Weights of a small GPT-style language model, trained from scratch on English Wikipedia.
Architecture: learned positions, biases, tied embeddings.
Training: a variant of Muon for these matrices, 6898 steps.
Each number is 200 + 20 x the weight over its row's rms, rounded and kept within 0 to 999. Layers, rows and columns count from 0. The size before them is the row's rms in percent of the matrix's.

# up: layer 5 MLP up, 2048x256, rms 0.0818, rows 586-610, columns 64-127
# down: layer 5 MLP down (transposed), 2048x256, rms 0.146, rows 586-609, columns 64-127
up586,100,190,187,210,186,216,182,208,192,205,217,209,193,226,206,177,207,222,186,212,192,217,187,191,192,190,226,208,216,184,245,204,171,195,201,180,199,220,192,209,208,213,204,179,182,212,180,196,207,184,201,220,200,246,207,182,178,195,207,164,176,209,162,261,212
down586,093,203,206,184,191,194,201,210,199,173,206,189,217,219,229,173,200,240,218,198,190,190,209,196,187,205,182,226,218,190,203,197,200,198,146,185,165,167,220,173,239,219,214,168,244,188,187,208,196,204,176,177,206,172,223,198,204,210,186,239,199,219,193,191,172
up587,093,202,166,195,209,195,181,195,222,180,212,211,211,158,237,200,206,221,239,187,220,200,175,190,192,212,210,233,231,196,182,167,227,222,192,202,177,220,209,180,169,212,256,204,210,250,227,209,180,236,206,206,211,179,206,231,184,213,203,257,187,158,152,236,224
down587,090,229,184,222,181,187,186,196,168,209,207,189,206,198,204,216,177,204,201,179,185,207,203,192,170,209,201,188,185,160,243,186,222,198,203,237,161,222,206,213,204,215,188,206,222,190,229,189,204,195,188,246,231,180,223,176,202,206,178,200,214,180,205,183,167
up588,106,178,225,229,242,189,214,198,206,188,188,221,207,192,224,228,202,201,179,234,194,164,213,222,145,185,215,210,195,211,218,197,208,170,196,213,196,226,178,217,187,196,159,179,206,198,240,209,203,169,197,205,185,225,205,217,209,178,179,206,220,186,172,206,187
down588,097,186,186,203,194,214,196,188,229,222,196,202,189,209,186,202,185,207,224,216,221,203,207,214,189,184,178,228,213,209,246,192,210,233,204,210,195,204,197,203,204,183,206,196,202,205,176,243,186,175,209,187,197,192,199,203,193,209,169,192,204,225,225,219,190
up589,100,158,222,217,188,203,226,162,185,192,210,223,191,206,205,196,202,201,215,175,193,160,184,188,244,200,204,215,193,206,198,214,246,186,184,207,201,192,181,204,196,200,211,195,241,222,253,177,181,188,193,201,234,220,207,192,202,167,167,194,208,199,204,175,205
down589,102,197,223,217,193,250,216,184,193,202,215,168,182,165,243,195,245,223,164,189,241,187,257,195,185,212,167,137,188,193,185,207,189,164,200,197,205,212,176,195,184,238,217,200,200,212,202,170,197,206,194,215,237,170,261,224,191,161,206,205,202,168,196,209,200
up590,103,202,208,207,191,184,202,218,184,166,180,191,200,202,223,188,221,229,208,186,179,182,168,201,215,230,224,242,219,190,195,192,166,183,218,176,191,208,178,205,177,209,221,235,206,158,216,163,158,211,178,205,206,189,227,170,208,187,215,218,184,196,180,195,235
down590,103,209,210,236,208,203,184,206,163,233,209,210,189,166,186,208,183,189,202,211,220,181,186,214,216,158,223,241,200,185,181,238,182,224,189,226,167,231,163,174,193,201,200,184,220,173,158,212,201,213,170,224,205,202,208,207,204,215,156,191,222,235,166,194,178
up591,087,201,209,219,182,196,205,216,254,205,231,203,218,150,182,185,217,188,223,201,176,181,200,195,211,195,188,187,178,163,231,187,185,190,231,183,202,163,173,217,170,191,194,190,184,219,176,223,233,219,191,200,176,215,193,220,180,217,184,189,213,190,213,174,187
down591,086,201,233,173,205,185,189,192,163,209,180,208,202,178,223,193,213,200,227,209,222,225,218,183,217,194,180,207,174,207,190,175,217,209,191,198,170,197,205,177,216,210,189,222,207,189,201,202,186,189,172,211,198,208,171,202,198,199,228,169,180,199,196,214,219
up592,098,217,226,191,185,206,224,195,248,182,230,217,198,187,240,192,221,229,210,199,202,215,199,221,188,221,185,203,199,206,175,175,212,218,174,174,189,168,166,207,225,168,190,200,222,245,171,213,193,177,154,223,198,199,188,222,211,152,155,199,211,201,208,253,207
down592,096,257,184,212,204,214,186,166,193,200,186,186,226,216,199,211,197,209,202,205,193,236,207,145,227,132,189,189,192,216,214,214,220,187,209,214,236,188,147,214,200,200,229,145,207,211,200,187,172,218,207,170,216,188,237,211,191,241,189,189,180,161,166,177,205
up593,099,215,224,218,199,212,205,194,215,160,208,198,209,192,187,190,203,212,194,212,207,215,205,209,217,225,197,207,190,167,205,199,215,223,211,237,231,203,216,232,221,221,228,177,165,201,235,181,193,230,183,225,200,211,180,187,177,178,189,214,221,185,195,198,200
down593,101,212,182,219,192,217,195,213,174,186,218,206,204,198,199,183,212,191,199,174,164,200,183,191,214,212,212,186,222,194,231,224,240,188,230,184,204,195,201,167,203,233,225,217,178,173,218,185,215,201,191,197,236,214,202,229,214,172,177,202,180,197,201,199,186
up594,085,163,195,169,200,211,215,196,176,157,183,181,220,248,207,203,195,188,208,191,190,218,208,166,205,227,244,204,199,198,229,213,192,170,202,184,182,204,172,241,197,237,222,192,190,215,208,207,172,191,174,182,204,217,207,191,187,206,162,171,187,184,227,189,191
down594,094,202,203,198,218,212,218,210,183,231,192,200,189,202,209,204,220,188,185,195,205,192,167,167,184,238,181,188,181,192,206,182,213,209,206,172,182,209,189,195,226,200,191,205,173,196,218,213,205,190,199,185,208,215,187,195,203,189,223,226,220,207,208,163,204
up595,094,193,220,235,227,183,237,179,189,198,212,205,203,217,200,173,176,217,205,203,186,164,193,197,188,218,216,183,212,197,192,211,202,200,201,183,190,224,202,186,203,202,200,172,221,201,216,193,222,210,252,217,214,201,203,182,181,217,212,176,179,173,192,213,205
down595,090,166,209,179,193,225,192,179,208,186,222,175,195,213,201,221,194,184,181,245,197,206,183,225,181,188,173,208,180,216,203,210,196,219,214,196,179,189,217,194,210,206,183,210,194,202,149,211,215,218,220,219,178,194,229,207,182,224,186,224,228,264,236,196,188
up596,099,209,199,210,214,198,202,188,193,222,226,248,231,204,174,200,220,216,193,209,204,184,196,211,195,207,183,210,186,194,195,214,216,226,192,203,211,213,180,239,215,161,198,178,223,214,205,182,202,177,202,179,170,224,204,199,223,178,161,166,200,245,161,211,180
down596,095,214,172,175,173,231,210,200,207,204,166,149,171,180,192,186,215,186,214,180,245,223,144,224,219,183,211,211,194,194,198,205,172,199,174,216,188,210,194,185,182,216,210,240,207,198,198,191,212,198,211,254,195,219,207,173,202,194,160,210,221,208,209,171,188
up597,107,230,194,196,217,197,215,175,204,176,204,221,161,202,206,220,211,229,230,185,234,158,195,180,192,191,193,175,158,192,206,193,182,205,208,245,198,192,206,204,160,197,177,207,207,242,202,217,206,206,171,184,149,220,202,175,203,159,209,215,220,171,228,187,184
down597,102,194,224,210,196,223,212,211,185,179,218,201,196,182,206,217,176,209,185,194,221,232,152,187,174,168,219,207,203,177,192,198,215,220,208,173,155,176,184,197,181,170,176,144,229,190,187,229,220,180,170,186,256,234,210,190,220,214,201,194,224,205,200,197,204
up598,106,184,185,173,185,206,156,201,192,204,176,179,232,179,211,225,219,210,189,206,196,207,209,237,213,170,183,195,205,189,203,207,221,210,194,189,196,182,231,203,230,182,187,200,222,193,210,181,205,191,225,229,243,165,218,174,185,214,206,214,216,236,201,211,205
down598,102,180,221,206,225,220,175,199,167,196,204,211,182,199,142,234,188,208,166,158,162,193,191,181,181,211,199,237,187,203,193,214,191,193,227,178,218,192,225,181,190,178,225,221,236,184,207,217,186,207,212,234,183,196,182,190,195,239,205,190,215,191,212,191,200
up599,107,180,201,221,212,211,191,208,185,205,244,193,201,184,186,173,228,206,205,198,207,198,181,210,210,190,211,214,199,202,215,170,205,168,228,184,210,191,201,219,205,219,172,171,190,206,207,200,218,165,165,217,225,215,219,216,185,197,181,201,202,204,232,200,214
down599,115,189,191,213,182,235,177,176,191,216,209,184,177,204,230,197,177,164,187,184,194,224,212,216,174,190,200,198,223,195,182,180,239,192,205,202,240,196,201,202,184,204,232,202,201,182,199,218,202,206,206,185,230,211,171,207,192,170,185,229,226,217,227,221,205
up600,112,179,219,203,189,248,221,174,174,220,208,254,207,193,190,201,213,202,207,188,226,141,201,206,207,221,213,213,199,158,147,190,177,208,173,192,227,205,167,172,194,168,207,182,203,183,210,173,195,199,216,222,213,200,175,222,222,207,244,187,217,172,180,212,201
down600,117,255,215,203,161,181,207,208,151,187,210,203,199,208,224,190,202,196,155,183,192,175,213,210,220,210,187,193,189,198,216,219,176,216,217,164,210,185,201,205,183,185,205,212,228,215,203,223,152,192,209,218,175,180,217,213,225,193,226,217,199,225,232,194,190
up601,099,220,204,166,178,217,190,213,222,195,224,149,183,210,201,210,207,221,202,197,205,182,227,220,176,217,205,195,217,204,209,218,175,239,236,197,210,228,195,180,214,208,213,187,206,191,200,208,197,184,215,204,221,200,203,220,198,194,191,169,211,215,209,193,195
down601,103,188,214,217,205,201,220,182,204,222,181,201,185,185,166,189,166,221,202,184,198,182,216,222,181,203,229,174,203,174,197,190,235,200,212,221,189,182,202,210,208,191,190,168,206,219,197,183,183,200,164,201,191,225,234,217,209,171,160,222,186,183,169,179,235
up602,099,188,211,198,214,221,234,235,207,199,203,187,188,232,222,221,228,193,194,224,202,223,187,215,203,217,184,187,217,205,175,224,137,195,212,217,171,194,220,178,241,190,186,223,214,201,175,190,196,163,146,191,176,196,220,208,230,207,202,224,204,184,202,176,197
down602,106,225,223,223,199,192,187,201,191,193,216,196,210,197,177,184,236,197,201,227,181,193,168,222,188,222,197,208,222,196,224,213,211,218,185,201,208,197,195,196,216,218,218,180,154,193,229,194,188,206,230,179,205,196,183,181,200,199,228,220,204,151,169,200,168
up603,098,192,188,214,228,181,206,183,222,236,179,213,206,162,181,190,177,187,236,208,220,201,215,165,195,244,215,181,198,169,239,185,222,190,216,175,169,164,231,194,171,194,187,183,205,214,181,189,210,169,190,209,204,201,216,214,178,218,210,194,190,215,185,176,203
down603,101,212,193,187,168,184,220,222,208,203,184,204,204,147,193,207,225,185,173,207,210,200,170,206,177,224,198,200,200,181,216,202,205,217,141,186,216,214,201,166,196,214,174,175,242,181,240,202,244,182,178,223,202,219,214,204,214,204,195,179,233,180,221,160,198
up604,094,222,188,195,188,223,170,208,202,155,235,172,188,210,192,188,204,185,222,226,238,194,194,181,199,200,221,191,186,202,237,200,159,195,200,201,191,192,244,227,167,194,207,176,198,201,183,190,193,195,223,196,223,202,230,216,184,220,194,191,199,177,167,240,154
down604,095,208,186,190,206,186,191,197,179,208,182,224,184,215,192,189,225,202,242,186,179,201,212,184,220,194,203,195,206,204,165,194,234,221,195,196,183,206,184,225,233,182,177,157,176,189,197,231,186,225,206,197,231,189,210,184,222,200,221,182,210,162,179,198,207
up605,095,209,172,229,193,218,211,230,209,193,211,165,210,192,208,175,223,200,183,205,203,198,235,206,209,209,203,209,224,220,224,162,199,202,212,203,217,194,203,204,239,208,199,203,204,227,156,173,161,225,216,218,223,176,220,162,196,221,169,180,204,179,192,214,256
down605,104,208,216,211,201,214,216,186,181,204,209,224,206,228,165,163,176,171,183,206,192,182,196,193,183,221,216,194,193,172,191,235,201,180,220,203,155,199,212,237,185,187,188,180,204,221,200,197,194,217,201,202,202,183,180,221,165,240,182,189,208,165,222,195,177
up606,093,186,184,235,184,206,214,180,196,189,210,190,202,218,183,171,171,202,206,198,161,193,207,219,194,180,208,197,182,227,220,192,214,190,206,208,180,201,186,166,191,183,233,192,205,205,228,248,215,206,186,194,237,187,182,227,158,201,206,190,194,190,185,178,236
down606,086,185,177,195,208,227,205,218,190,234,190,203,217,180,211,201,213,211,222,185,209,167,192,238,179,218,166,183,190,202,213,232,176,223,160,184,210,201,194,188,213,196,220,232,204,206,200,205,190,222,168,205,207,269,192,157,185,252,180,233,193,184,215,196,218
up607,094,200,215,176,206,204,211,182,198,210,220,222,206,209,163,188,199,230,174,184,208,202,170,183,184,184,190,253,189,194,205,222,173,211,209,233,234,175,208,234,175,218,210,199,204,200,208,246,176,180,174,177,178,188,174,224,174,187,170,164,222,176,200,162,221
down607,091,247,203,220,194,191,172,176,190,202,190,180,187,237,180,253,235,190,246,229,216,204,207,201,221,208,188,190,224,188,233,236,217,195,185,174,214,228,208,208,189,177,179,187,211,188,244,186,206,212,207,213,185,220,212,190,189,181,183,193,251,215,208,207,206
up608,091,239,203,211,220,158,224,166,176,212,167,190,220,219,178,207,193,177,212,189,205,174,203,214,218,217,190,202,208,212,233,187,205,196,217,216,213,223,197,184,201,189,184,231,218,204,223,209,195,185,207,195,240,180,193,253,168,203,224,214,183,168,199,195,199
down608,098,183,219,187,198,198,217,166,186,198,180,236,210,239,174,243,197,189,186,176,167,190,224,192,231,226,201,200,199,176,220,193,204,184,156,205,201,228,213,187,184,196,227,210,182,203,163,241,174,223,192,239,187,204,194,216,194,234,200,237,181,182,195,193,183
up609,099,146,168,176,208,210,186,241,222,204,234,196,186,210,235,179,215,218,217,215,216,211,232,195,179,209,197,182,208,176,146,233,167,207,188,184,176,205,201,223,189,202,178,206,204,208,227,185,212,210,210,202,182,196,207,241,185,211,220,177,176,186,212,177,218
down609,093,216,188,205,205,223,218,227,184,219,223,225,151,166,199,198,205,203,203,208,225,173,200,196,193,205,177,203,182,193,210,199,237,198,200,193,208,190,190,213,212,134,186,222,171,220,201,181,197,197,242,181,199,223,184,188,220,220,203,204,214,211,233,190,223
up610,102,229,188,176,206,187,235,198,206,209,236,179,173,186,169,192,224,206,218,215,209,162,220,197,208,177,207,231,206,229,210,181,187,175,203,193,207,202,210,211,200,197,200,229,165,206,180,231,198,228,219,208,190,201,210,225,218,188,184,204,172,187,203,184,213